Part of a small language model's weights: MLP 1024 squared ReLU, no biases in attention or MLP.
Each number is 128 + 24 x the weight over its row's rms, rounded and kept within 0 to 255. Layers, rows and columns count from 0. Numbers have three digits each. The size before them is the row's rms in percent of the matrix's.

# layer 9 attention output, 256x256, rms 0.0385, rows 100-255, columns 192-255
103:083148103123133087159100080145119113172143089129138122155131164091154124116092146136089125101106117114167100158126129117095136075131112094130101113157130096137089114145129122158157150144125127
098:122128096109176175129131116136129123102180116141102130139061140124190132128169120125138116130163080098142104163105086142138099105139128119154128120132130127162152163124121070174125165141126102
106:175135111159150173122113141095132107140111152150156126115116135136142171090130116163127091106128123153130129114151136123122137107105119140128131115153180147142138132087154123073130138112159126
094:147129112155139088118082130129123094185140157099154127151137153134104130092100129178165136116108103092150150170147113160073132112126149155115125140113146122154179123137096110096152103096185156
104:116144159123143111129132159166139136098185175144101128121191144082158118114128129110126136132115084112118119112161152105154116133127136143132175113136111131112148130161131145102143101149147127
103:110132085159138176177120151110164128120109125069121123107104169098140156151140113128148117110185128160127108123127172117124119131113114121153106148139123115110126079129112144147140087129132140
097:133177115147114090107147125151093124135102148114134114150159162113147100125151111170150095151106168117150109139126151123164158158152150094140169126151137108135187106126145133141122125118120101
100:119135113158099108124100127098135093122150141121087143126114129082149129134148106120150129129126117088113154115127179129122140148124157108123136127126138125129068121137136127153114138121166106
095:157115113088117101131107150113116138132138166113124147120143118109113104118108086137161112128151121154085131098131140120099129175158122146128140134100145108161130050102118133150125118133114116
101:078142094153107147120136133151138151129129108143080136127130106132116120133067132139140108148166138110145137113116137080168104112094116111139130150129106119146108144114158107121140147164117171
101:141091125124139167104130145135102120142085141151107140109119169103109123152106078159145109132109152150166123093150112108075131127110148150202123131090144112115149127082134117091120113135065102
104:113127154103106129141116103097137147161120113169097131158131141176103157090148071107151093160089120167129154099137135132127157142143144097107082151163064114117131141097110095129127152108090107
089:156178136129147092122115142146143101109181142132112140120152129123143116101150102102106135155137130134144107140107141108152148137147161132153097162149148118102147195181094116102096146123118161
098:114100139137134136102150135142126169130147114141125160167167102111109129122096163144152134175178130162151181130111162111166121127109176127160150130080092127123136177098121128085132097101123138
098:119121145128140116155140160089099175130123130137098137122140077122144077147124118123133118144144117149130124096115153114145149169090084106095111149112098163125107123134121113127133129136109097
093:086148154110115161150113152146119100110139146111106163129094098130085113126124139119125108112121128114116106113113137146177141091139138110171126123110153153092161114147143131139130178118137138
097:150113099101151152137164182083118141119123174072134165148144105146118111156119125177129156144116123130137120113166097111121134149117124105159089114136087134122128132099129108129124157120081142
105:114119119135115180143177129136141124130122136115080122132120147130119151167097147144119143079154109189115127103141146129107145124129083149116131119112155121130134115139143142092100125112111112
104:101144079151047126146134077126112119135164139095130147085113105156098110124168126195146120188167124130168138153110119134134141130137166134114120133131145140132127156124179146058122170081120122
101:139113119129128118146141077151079128132109139148105143131099175148106109076132107139115136134117133124122134110136135135099112138152157151134104138125130132145131111090125109135168140165115148
094:139118170154097110105123144123114126162160131126132125110147127072135151113159111077100151119155112118111151104092133119110149106117100139132169095117149122089118175150119145137147125109113104
102:127150130117097116153099113141113110158103130115138110119114122105130130103120103109130122170106135157100141135127124116107140127106120180114141115106113113140165140126119111119076138131130126
104:133118136120160109127131117144130148120060115103147165094104116145131132133117106120141121116150114127148173130146140128094105126135085103129070120090122108143135162152089166107101110104147150
107:165137120146111087085118131151132089108109129161149167131155128099141094106142096139134173138154121137119118145141136164129093120122098157132155108108145120090168143118160154100157125088137145
100:150135161134119106126130180156101137103075135145089130147105123105107149108131136137107141092083125143164122156113117126111118111142110113181131154137098148113128076119107171099175108147100108
088:118157123130099108115171153140114134142126172150171113110082182079131120100121106137101153180153113170149168120145108123098080138163144138117140107109143151166143112132107108092092140120136120
093:154149098116125155144118117147095164115119128171167142074130166102164156117112100141090120157138107130136124189135154129136134131119144140110154169164081137136074145150180159150109152135084095
096:132092169108087131141165160148109119146120120109113128116115161133159086127127112151158135180189133142112117171149136152102124135120142124114175130149149170136130112145122137143093101081114127
098:113145166099125114125078108130144092100145109121127118135135143106137121105109141145091117128155113117145119170126121142117152121131134162170106133126138124105139149139140112121130153131149137
094:126125156127130076145138117129128163123134104112159141180121122136120144164080179107083178157128139151090147088154095139111166135106102106120161123155082128165124096131146164124081114127122139
101:114121123127135132105138123103148161094148147142105117112095146076106073154085125114153089092152166141140088106129099080145126115125132123115126099122114164134132118110121085134113123153133098
097:180149095135142107145158135119135125122095087154108130103104091150166136132153080132111085165160138120130113091107144137127118139124149100126126165130140149135137122155109154098132152108135117
092:128125145156161133154088138129098134157123155180126168119144143141144105089077125160108138103131149127143128120139135118104135133131170099114112115107098092147097152121140088108117090137106137
095:145164107095150141145109120123115151136120141125140154111131149092116135109155123092135120158103133128103129065141106146097125134123089121159153147077120121171166084146125122107126099153122100
098:122122126105132149141148090118165078135131138143106093136145117141137130105089150128150107136185112196102122074114153129140184143119162152097151112096115086143143096125165137141120136099131126
101:110144152115116150171143112126130098095149090144140079137121126142145131115131120130122143149082127129139131140110161129112076130126127111091094128133112115136142118127114135130102116139120165
103:108119114121161142148137144091119142161127110144097162113128142115103144142112158137112101138152121122106097173130156154118104115118108119103138145131150164093116120110147130124142131141196140
093:150183137129115091139127102132108127098154151110132115146128147156100182109188172129105181168110136110141108136154138121100122116090119129141108137151133147153146129128146132120141162122154125
090:107105167158079127143124146123090149105098091119124141130144138132121089136119123138123156127104126086127131135137137098089156110138139127148092097115119115106145149109128132131098114135098112
099:134148155104126115146143160177152147136115117178098122096103137119166174102124118154115152125167119116092158158133123059097115127077118122156149118123161143098110205144128195074147134112139080
097:139112121140154126134143148164110129119105118134135199117143122149142135089137128062144148143123127117088131115116110122130142142160099114115134147113084130143150151148126086102098123151144135
103:108159130159108150174077130108156150112138156113121151149163158152103134141097093141140108147094122141096135146104140127097136122096147177125147121096145130098098160086112148137134109130146138
094:166140121104138137148079147138141115131129136083095123107097098101113112144112120116084124145167113152137158154132100112163114114123108117099120110180150135181176108139148106107121171133126124
103:122126140147168102135129174118131149129154103176143133127137145138127149164114172146105131150151147138098109136151126143120142116100090127096101134146118144153150107126151083120130110145119119
097:137173129173142099125145141143142093138133153182134141137108132126135145093125093122161134158126142146153128150124148126179087099157178105107134145143142160094142107125149154129126132123118138
101:135117139105137133127133138122103118119098116089133134137172144158146119202145139107120126126120117114111147145116147118098153133117109097093088072132164136128117175132151143144128098123154178
103:125109121149157126100107128113145122101111118141151123146116160123127140110097108085164075144123144132132118137150114148102110116136148092143105130119077103128154105111122065131118125104093112
105:122155127159164141081106134143147133121169129074112110136142111083148154088121110139101130146137134127123087139117125076154134148133108156118156138148125114148113108123115132104108126142128159
094:147121130121120120124131133136147132165129144107114151194129108068121165107130155109112144137123082102136122084094128104087117151112131132159145093121111153136158150124117154130149122087164137
095:145124148132077119107118137124130158122106085097147102160128134161159141130119115170118158106121164146097143143168096093091133150118092160098138103144090109104137146154068161113157145144094143
104:130122133122128080138141115106116079146109153193066094094165112124147102159150099116123107110122153106138099129136153110141138105146168121142151129145117146143118139134138172135140127111155127
097:109108137148140106150132163136118150111139134108132107137121184123140108101047105103136117132113154125110099126124134096156122127155150126099156117148146142087143113130162172123127123094111141
098:107117110150145117129122171124134102161113186141106183157147118125165093136081136162095135110177128181121136108111121126140090160146091142094133130099117136151134166106122117125120112132131151
099:127083144126127116106088083159106152099160157153148121160148142155148172156165137097063120128069124102140119144139134162064129120110159129122131130142143068112129153115137150098136120127103151
096:117119173097152115082122126108159112154136167118099166148094087113145159152148161112138127096115113101092102131141115111121162128152135099129126105119080126099085132133103125157149118122124164
102:165136147132120129129163145135133136126131134152154118120137193108108145131175129123116166097129150169120164083133191088093137175152083135105169064136147128094115156127128135101137140093128111
118:101153148158145124149126150157126149107156163103157076127141139116141117111141122108131112139093087130125149100128158119147133147155130117113113108127110130128118137101155109147064142128144153
103:163168115131127145090127101110171099095111145162115098161118089133140171094134095098134121137147111121098134114139114141141100141159122174161149121126159153139135128137143135137138147157097088
098:115145142140129085138113127151129098122200125120175115145143122151122114101177138100170112115111128123082115111169116120107100098148141143111108111101081104144144073108121119145115146112134097
106:122124115089159132093106122111103081135115116142118135156165103089135117123170126153165136112129148109133177120119140141102091162130132137121164125095136141180139110155098152138142125100115133
116:157115102142122155136158120127158146117104140116150156117126117119172157122099137169129138139140154130095114135140103124197140138137121144103153150134098145103147169088112139068148175153145133
094:111108125141136163117111140093111134136149129141125154093122128165172110117108140127146110129128097143133106138097114158167157109089107115155128133111143126137141110094123146143077134126139099
096:157110148124135118140125107117114143176110122140112147119133163107129092114114151091153133103113114148151110112105159100124118147123133084153161125144136122132089156150121122122125104134119117
095:094143144152113147137123130129132145154118124117095076159147110103111183156100091142114129173116160108096120118156151121132121125130139135107093141143102112108101123133118098162154092154116134
104:131138150134096152165119130157171155150143133107103148128146157140119163130088161139114205137133129121132102097162107122105116121125174116133143158158155107088121139149120113133140103107118187
102:149172137129130151171182138113157110137124097097140160166147119118111094141157128207142124141126162154164154108128123133095128161116135093105134047132068141133115120147127147103163128099164081
102:143108152148142105093129135117070126116131156150116157126144129167105126153084120161121121099184135088137138159091131111144162127128133102114146145134144131165128147155128095098132123140115144
089:145117143118115154115111099143124109117148125156160109138144127112131140128129132124124089141183124135144160159145129096108139123123107146133180095134147147113140152152135132134121140129150123
103:158127147104168134113102132110138112157143101129202123114148102148175122125112109149134105125138129187130129153139128105129166129104101142128107134106159094099067111122134153119130123122144117
096:127150112133137156118122121135125124168086154145166119166152178148118094131132129178140142121119119124126153099148136117119143136150088120130118107135123084099169116122152134119121122114149144
106:112134110128077109133128162107169131158130132086148117112142141085129151156091149124123157158144130078140147150148122101124129128090116119155152105165151116160158125106143111147093116147141154
103:160119150111133140099115114169114192110134090110193100114127137100115138129152150130114110111106138115117159166126130146131169087109130102140113100115134152126129110152156121113114138127136122
098:104152136174122084112133141070136131141205120131131124125116096144153129129131127113112175142121162079093057151156124124115112118111103127140119126133151112175126138113185129113117143153083095
103:149118110127140139147122163122129144178097130140125118114128118140137150140157083124113110137090128130131122088077146092137124162125136078127141131144096148103136175081102144118156118106122112
091:130105131135154104071136131146122159111153115120133136109146123140100124161148146096122110082087131121127113120114152136126155156091150125111161105105083107145093133096134123142148108148125126
095:103112152110156128146122084133157073116146100142159130132101111111163121129148117117151141128156152153155132093145108103126171113118137171127135135117122139116092110146174090146100150156129092
104:139156126101118105085151115148110131129124122153143112159111116136115129093138124108127128122109154113169130143134106099165128152101109098148163148082072129149099100131130174181140139141179133
093:155115095108117141102167124123115139080148103108146115128133138109152128163111133139122127144061134127112112123129131158170138142119123122097144148116142125112150113087127155145099143145104162
103:137128113137122151100139162109131147146149126078157140134117147130118127135119109135142118115096155142138102078117114129136115134116128115097124139098160141135123088127095096122108137129140113
104:121132114146118162099147165118106173153124148122107156131102117144135129169119127147166177165124135088115152070190106086085111200141141125124164127128124155138125104100130131141123137130111125
092:088128147119107159158100130141135156092116151100127116143129155153111112204153129131120160103091131128119111145117098124146104104130094131148123106076107130097136134123131127104147104119126102
099:103123103137094151085078128083138139182141132153113127163166095132124092137126144126112156098132142155128128096097105132142123082090133162113140115119112145138102120138115121142112116164153142
103:111126115166119118099139099117145081181163085127152103100124130092117116088147153155154123132106109160155140133075097126148132113123099146159094134142124099153127145140156092131133138152115142
102:134121134106110123136114150137136150095100161131113165100168118132081122189106161119104162156116153104170116100154127127117101115117148168122121120123114127135140116103160153109099099124132127
097:135099127183140128148140130109110105163112080120080150123116106146125139125121109127160163135093133127102119101129145149075150131099129136148126130161144177159136159162113153104116110108106114
095:129163128137128130130137131129147172090143072110165125123151122087156146137130114147146146121111115121131180133097159145145095124151116084124123133131154092091136124131084150106122137128097089
110:117101175132168133134168108115117102111134112124129093092132137106093175155095147110139116108175152101135103154148141146130120126147099121068109138120117130142120123118112133155153172139159108
107:099101111116147188133141090101122116144124150127106191147118153139122120162172161136141161163135132122109149139158136118127119091142145137100133110130124116119132111094125163162135106131139125
101:108106133158104155096111113159112132101131105139094137118152109126100124127124125128111141138136117143143129112167132087123116136114177124154148109138158167149128133137130132126144130155133137
098:094160118143168126168112131163123105111148144137108154162144135112106124147134102118110137149161105099136136107129145149096054102126121105098108111137099110150155115154112134120107143135155136
115:123077132153140130125177133117105101150150115145128115136142064119166132162082142122150154108115164101118104143090134132172154133186115153116134107099160172167114114135112135110146099123101145
092:126135096163150156094110126111142132069115138165149153110080133120124130109128134121177131106120145109130138120139111098142124147138138132159093129088120118108125104152095123145127145174114113
103:121125153178095130161163098090078130142137138158119139110111179131135145128142157142121140114157121143120108137115120149123150144132108131074162096138136166140119111163144111143114158120096157
096:088176124110111119091121127162147150145113127105142137129172120110143161146179126107119085140121090158141155119108103155111128110144121108144168139126133118165150100155129127091130109172171112
103:137116110138164141187108138130121142083098144103169106137123122124139133151096118114155142106112116095101126100091120140136175134127109088125162114117114135126144128149098150142116123151075094
102:119128131160156142114127155116144162109096134137121160131104085127118185155108104124123147134125139134149147137109142137166116146149137147129134166123107105116138124127136148080100135093131091
104:162146105099097129149107155099128131169153110186147106144145130153133120099100133151104167119132150105101162151154104135138167126170110130124143157107167150159115162144149097132091152135097112
100:177082154116144121143118111125109144089142124098132109088111100118138150094134142098135132127143112134157101147151131129139102142157138108102139135132112160148092059109118165132129110157134172
101:108144155164158117116103136139106129134139112148138130132090118167117132114150183113131120106134139125135127187136090118131080112135087127133115144101134144147108109132135112097100138124150128
101:135141141150114097141142135164105140105138170120115129103143161144132133118157157099141133131109119115130109163125129118138151129165149119141150130125127126094135125144140150099096129140137158
101:156078151104143141120132139139093178088159128113130103090120095084143099121120151063139120121148089144139110095118136163119131135136136151094139151115136136123123139139130111161096132148107169
099:174148106145184100142085106070117089112124225167165089089190167112122133125156089115122122113099159138142151149101134141123146104124125112082155150129131100124106129084154152111154137152173124
098:117127159127171115139091132136122115163186103114146140160157112115160097076110141099149135112114136132108139134114129134125165109108138151119116121080129140162126122142157134123127140152187112
095:130108134139097104112118120088110108141091125106125140142158079136135102147123154130168129112086130136116166112103139119137168150125123132148125098096174118139095138142180108131079117153112131
113:113129078141139104117120098156130129080099137138166098097150118094137148163137133121079139109083150123155136135109148200141119153148111124102118135116149123173153117137124110127134150146154149
093:120149070078136132127147096141113156149098143137077124185157104175137160140097133154141143110103139116103131158159141111115135136148166099121129127132104113170092137116145124126130136118135121
096:147116163128121106132103178143157117132162142115105147125158138113154156134154109142200154131137070065116153117141113158134144144136175118133112155171078137133146128143109104116097138125121195
102:111134161108158161136131104122110156102125170091118155171124089173081165140120179126108113115134177096141125088127105119121173123157165107119147130080135159127098101166102115121120145124155091
097:112131112121116117157143119118119138135106124110115120133102117107126109113146109147139128140167128116119119115123140156116114108197123101127128160165166166081110062151154157142156192112124128
099:139125128109128119118103111149121096084123100096109102142146129140190100151141145121116180108112140123187121115155152074112129151088098117153133072133160117145148142101154124139151147109125153
109:149128095120078118144103142103155100124141108113115131127127141105141131159120101159138125139120129130117094181188124120112128130123149125109142101146109136121184134088143159093137121114103158
111:157083128098079188078130117112134111102151106113148135129122117115137118133170155146138141145085127128158114134129112072125102104137119130153125093125141135177103084134136118100140126165124134
099:130092104166109124100118123156121146110084145100109127088069200085136123164113120123110115138160109148128111142135154127107121092136150145130092192195113089142137095157128131119089140162117164
099:119115076116121105089139111108159149138122124129141112164115110142131129158102118140138116094133133119131097095103161146160123136115133122187126137118107096167159100112084111126123114142134153
101:134110108133163135105174130105112085113108109161104146148081151166146118128145124093122110117110149172120112089136135134108131193154139077142120131139146147126153166111119101179106109163139111
096:114161107120169154104127187143159133118158136121105174144148093137185148086117139131120108134125138158141147112102154099144141088102166102172107135165149116121106167163142127138120110139111080
097:094171119102139085145153111158148129134144084108116121120148146116117130138117112098117125165124101148156138093154154150106110135073163119138136127115137116116111146112137136161114163109158106
098:105105125107111092103131118127150129169140131169137109129103129140161111148131144125101094128144132127119155145117135117136133099139121147103125124157125116133112135115117120171159142130112108
102:144124132133120163201121104074114137115108146106108113148113148124131149105089142124151123143127093106110122125111091109109151091123123081121152168113109149127086096140113160129114099093103124
098:134104112102097113123143108106135144133131140152115109088136137173073170116123092150165110133111094151149120104154138120110148163151090123156128167103141167148171150127161137120131121140128126
094:135117108112121179103122129151097176096116077144091144122156135099148080146112147114123160114133142136156138160118177144091144140122097104151090119125136105164116141167143150183098120153125148
104:133066098133159107093190149139112148146095122106134126137147138107105139088118164136141157115106153121127149104114187110098143144156162132110087137130103154162127141127161114085168136150136152
102:102078150119141147173127137140113114150155131098134110132081172124142143115114180115113153159098107103126104129095135131120146096076125126117112109152106145106133124132139180139154106158132139
097:110068156139086064071110097076118121158130170144154123154156131124155106139092108123119118125111115112089119157130146140101139150127096130113081137143111106146112196104110142138117129099107180
095:112121098144163119109114187107143138115094159072098167136162113101088137167107137125117088163147114134090123132105154150104104143115140158109122111082162163146142105132129111116140128132114167
108:137105095097156141126118141102127142090115156151131128157116129117147122148130123107126140119086113075091113106076145138157124129140135107102109136121117122108139129148125129138118154163104107
101:107126147127124153168093162113135152139170113145142106130173123125131121135143093133164121143128126135136134119153102154126138186160120111138134116115121139124106083110142099136069122120085154
102:136156170128099077143104086135139155169123148146125128144099108140119135120130141112131155105127104113118149138122103138109127127089146144114131116125138125135118124104156160148102168084120115
096:153124151133140114163123136125078184142130066140118071158133139139141150126107133133090125131112138150137093125122100153102151104109105134134146109112103125121155133082090115124157117174127141
117:157108138127141119153162104130121108060139126140096130137100107111115135160112126109144110139161165132144086149135173130114144171142147118133112106103129120131129160101110134123098145183141148
101:078148082103110148108084142127149150176137143187145128145120129162120132150140104151092088107143184128103132170130090188141107137105120113141116134123147137103109137115148147112090133121132111
090:110129092098124165131130133138199108106153109128123107123108110122134105103111128164129097124148165174141167088104150153125125136130131150154121066141141144140138106128140139138131117066138089
113:114184090174123186127143116140129146110137123079182137163095144172133166122153128129151111162147168169166123128114150086155131106081177154141109140105125100118122128144126162145090133109156134
104:166126131149136111118131111099105095115099133118121140142131115135124149119119106094088112152112135116157122151132154118103104056140106132099161136133155135123132122143155112148133074174126085
105:130128174143117134142152098166137120160137192102134130120121180122115103116148118118154158120118107121118132094104143130097136121122154111157180120156142138104170138150122102145137140135111137
099:079143137121142122162108117131127110119083121142106130154133135159120095134139122152155082116100149122163130181110112139119117112160135094117135136132117121141156131091129118079118125144141144
110:146128152109157133105123144117149122111133115118075124141141152121097121123081135142152149116124138157084113129141141105157154108105108136115104105117121092134119141116165139135166099140137085
103:118150138155090115115141093126145186146159151140126102118155150150090111143149161088101144088097125115129118115120104146124095102129100111159122189135124125122060138151089097134134156156104139
092:153135142122083124100159119142127152066151095116078136128067108145119130134102130133099159118127124133123088190117121082165129114098099124143126120157078166097130151134143117123163131155111144
099:155137110151140129162139136170117144137117127121146144147130073143144159146123129130131159184151119161154134065080165152121121133093171121154134180082123122113122150176111130140091136130109100
102:138117145091125108074117130127152110116141115151170114126114086168103137169146113178154163139126162073114139147147108138110123139133131138121139131122137105125130102113070114124123149085124140
106:185122133100116105145105140147109119122098127114097130121122130154107115160115126119072132134135100115131166129137119126128121099085071141137120111132123123128117133154162137062154125100102148
105:123133134116134137114124135170117088124122131135106187107097130103132120122096119140115150160128135140111137102110134132120122122156124112117168172096142149091128115176132132120108172107139149
096:096117113153121121115115097082118142126119147195131166151077143140150127165133116094097141105102108158153069082125125113078084152119119094202145124145143137097109138092112163176120094112149130
102:127162093090124138127130131146159144128106136076138075125192090146151104157195128109140116111119158110130129107151122109180190152132126138159137096133130106110139135116125139130135091089123133
095:134117120125158109168115154120114095111114171167100130142121147166111122130124139127140136122154136108111138110154181098139129145111146138138110101128096116149137137081157107150134138141153159
099:112134127141146098130129171110161148153136166141089107126118131133120129147199108112143094085152130116077159192108087190146085120138124157118165109123086159140129106090109132119117137117146148
098:168086104096121121103116108092099140103119112106149129102167129130142120133111129158083165113105101154123119126136114133127149148107121161132127141122121091162120102121118102134140140159131133
108:176133099111130127135142116127154170117141113103116123160106100077098130112096097177118127141178107075118163109135108116157133145138159109159114100150115134101096105163150137110126169162141129
096:126100136126136150105129156134104145106141120094163154119107133130148123068127155165146094128109136114117126136071112137109124164123154129115086114116113151135110145126115145126116107098133152
084:109121113117155176178098140151095096135089163116166132086113149106152133143124088143128110128116088125176128137095139097082124134133105090131128134107134121139156154121124117122100128144096116
090:134123087124101134106105119119122115100110128152112139122117104142130114145169170141125130133095151149107169171164087160117118118135094119116117119139117093120122124127136097107145147153148140
102:147177098162151089117141104159159110097177150144086131125086096105155118093155111097158121110152120149142115165148131116094073114153090168120138120103116142107116135132129101142088123144107120
106:143136105099154118073122113107138118131109130099148103113146124091096146160143108116109102094105127133117126137134124139157112143100103174100130149074110108157115129092157170132134091116131136
098:114152132195187132106141123133149129140119097150139132142102104127149136171174132131164123126146124139108101152092150152179133128114185147156071149125101105138150142141121128109127130130118154
111:134139167148139129136103147111152135125141113141129118099137116133138131135135126111154154112128075082112119124132090140112140105131169139120150176134093154119112131150105168102156130134137100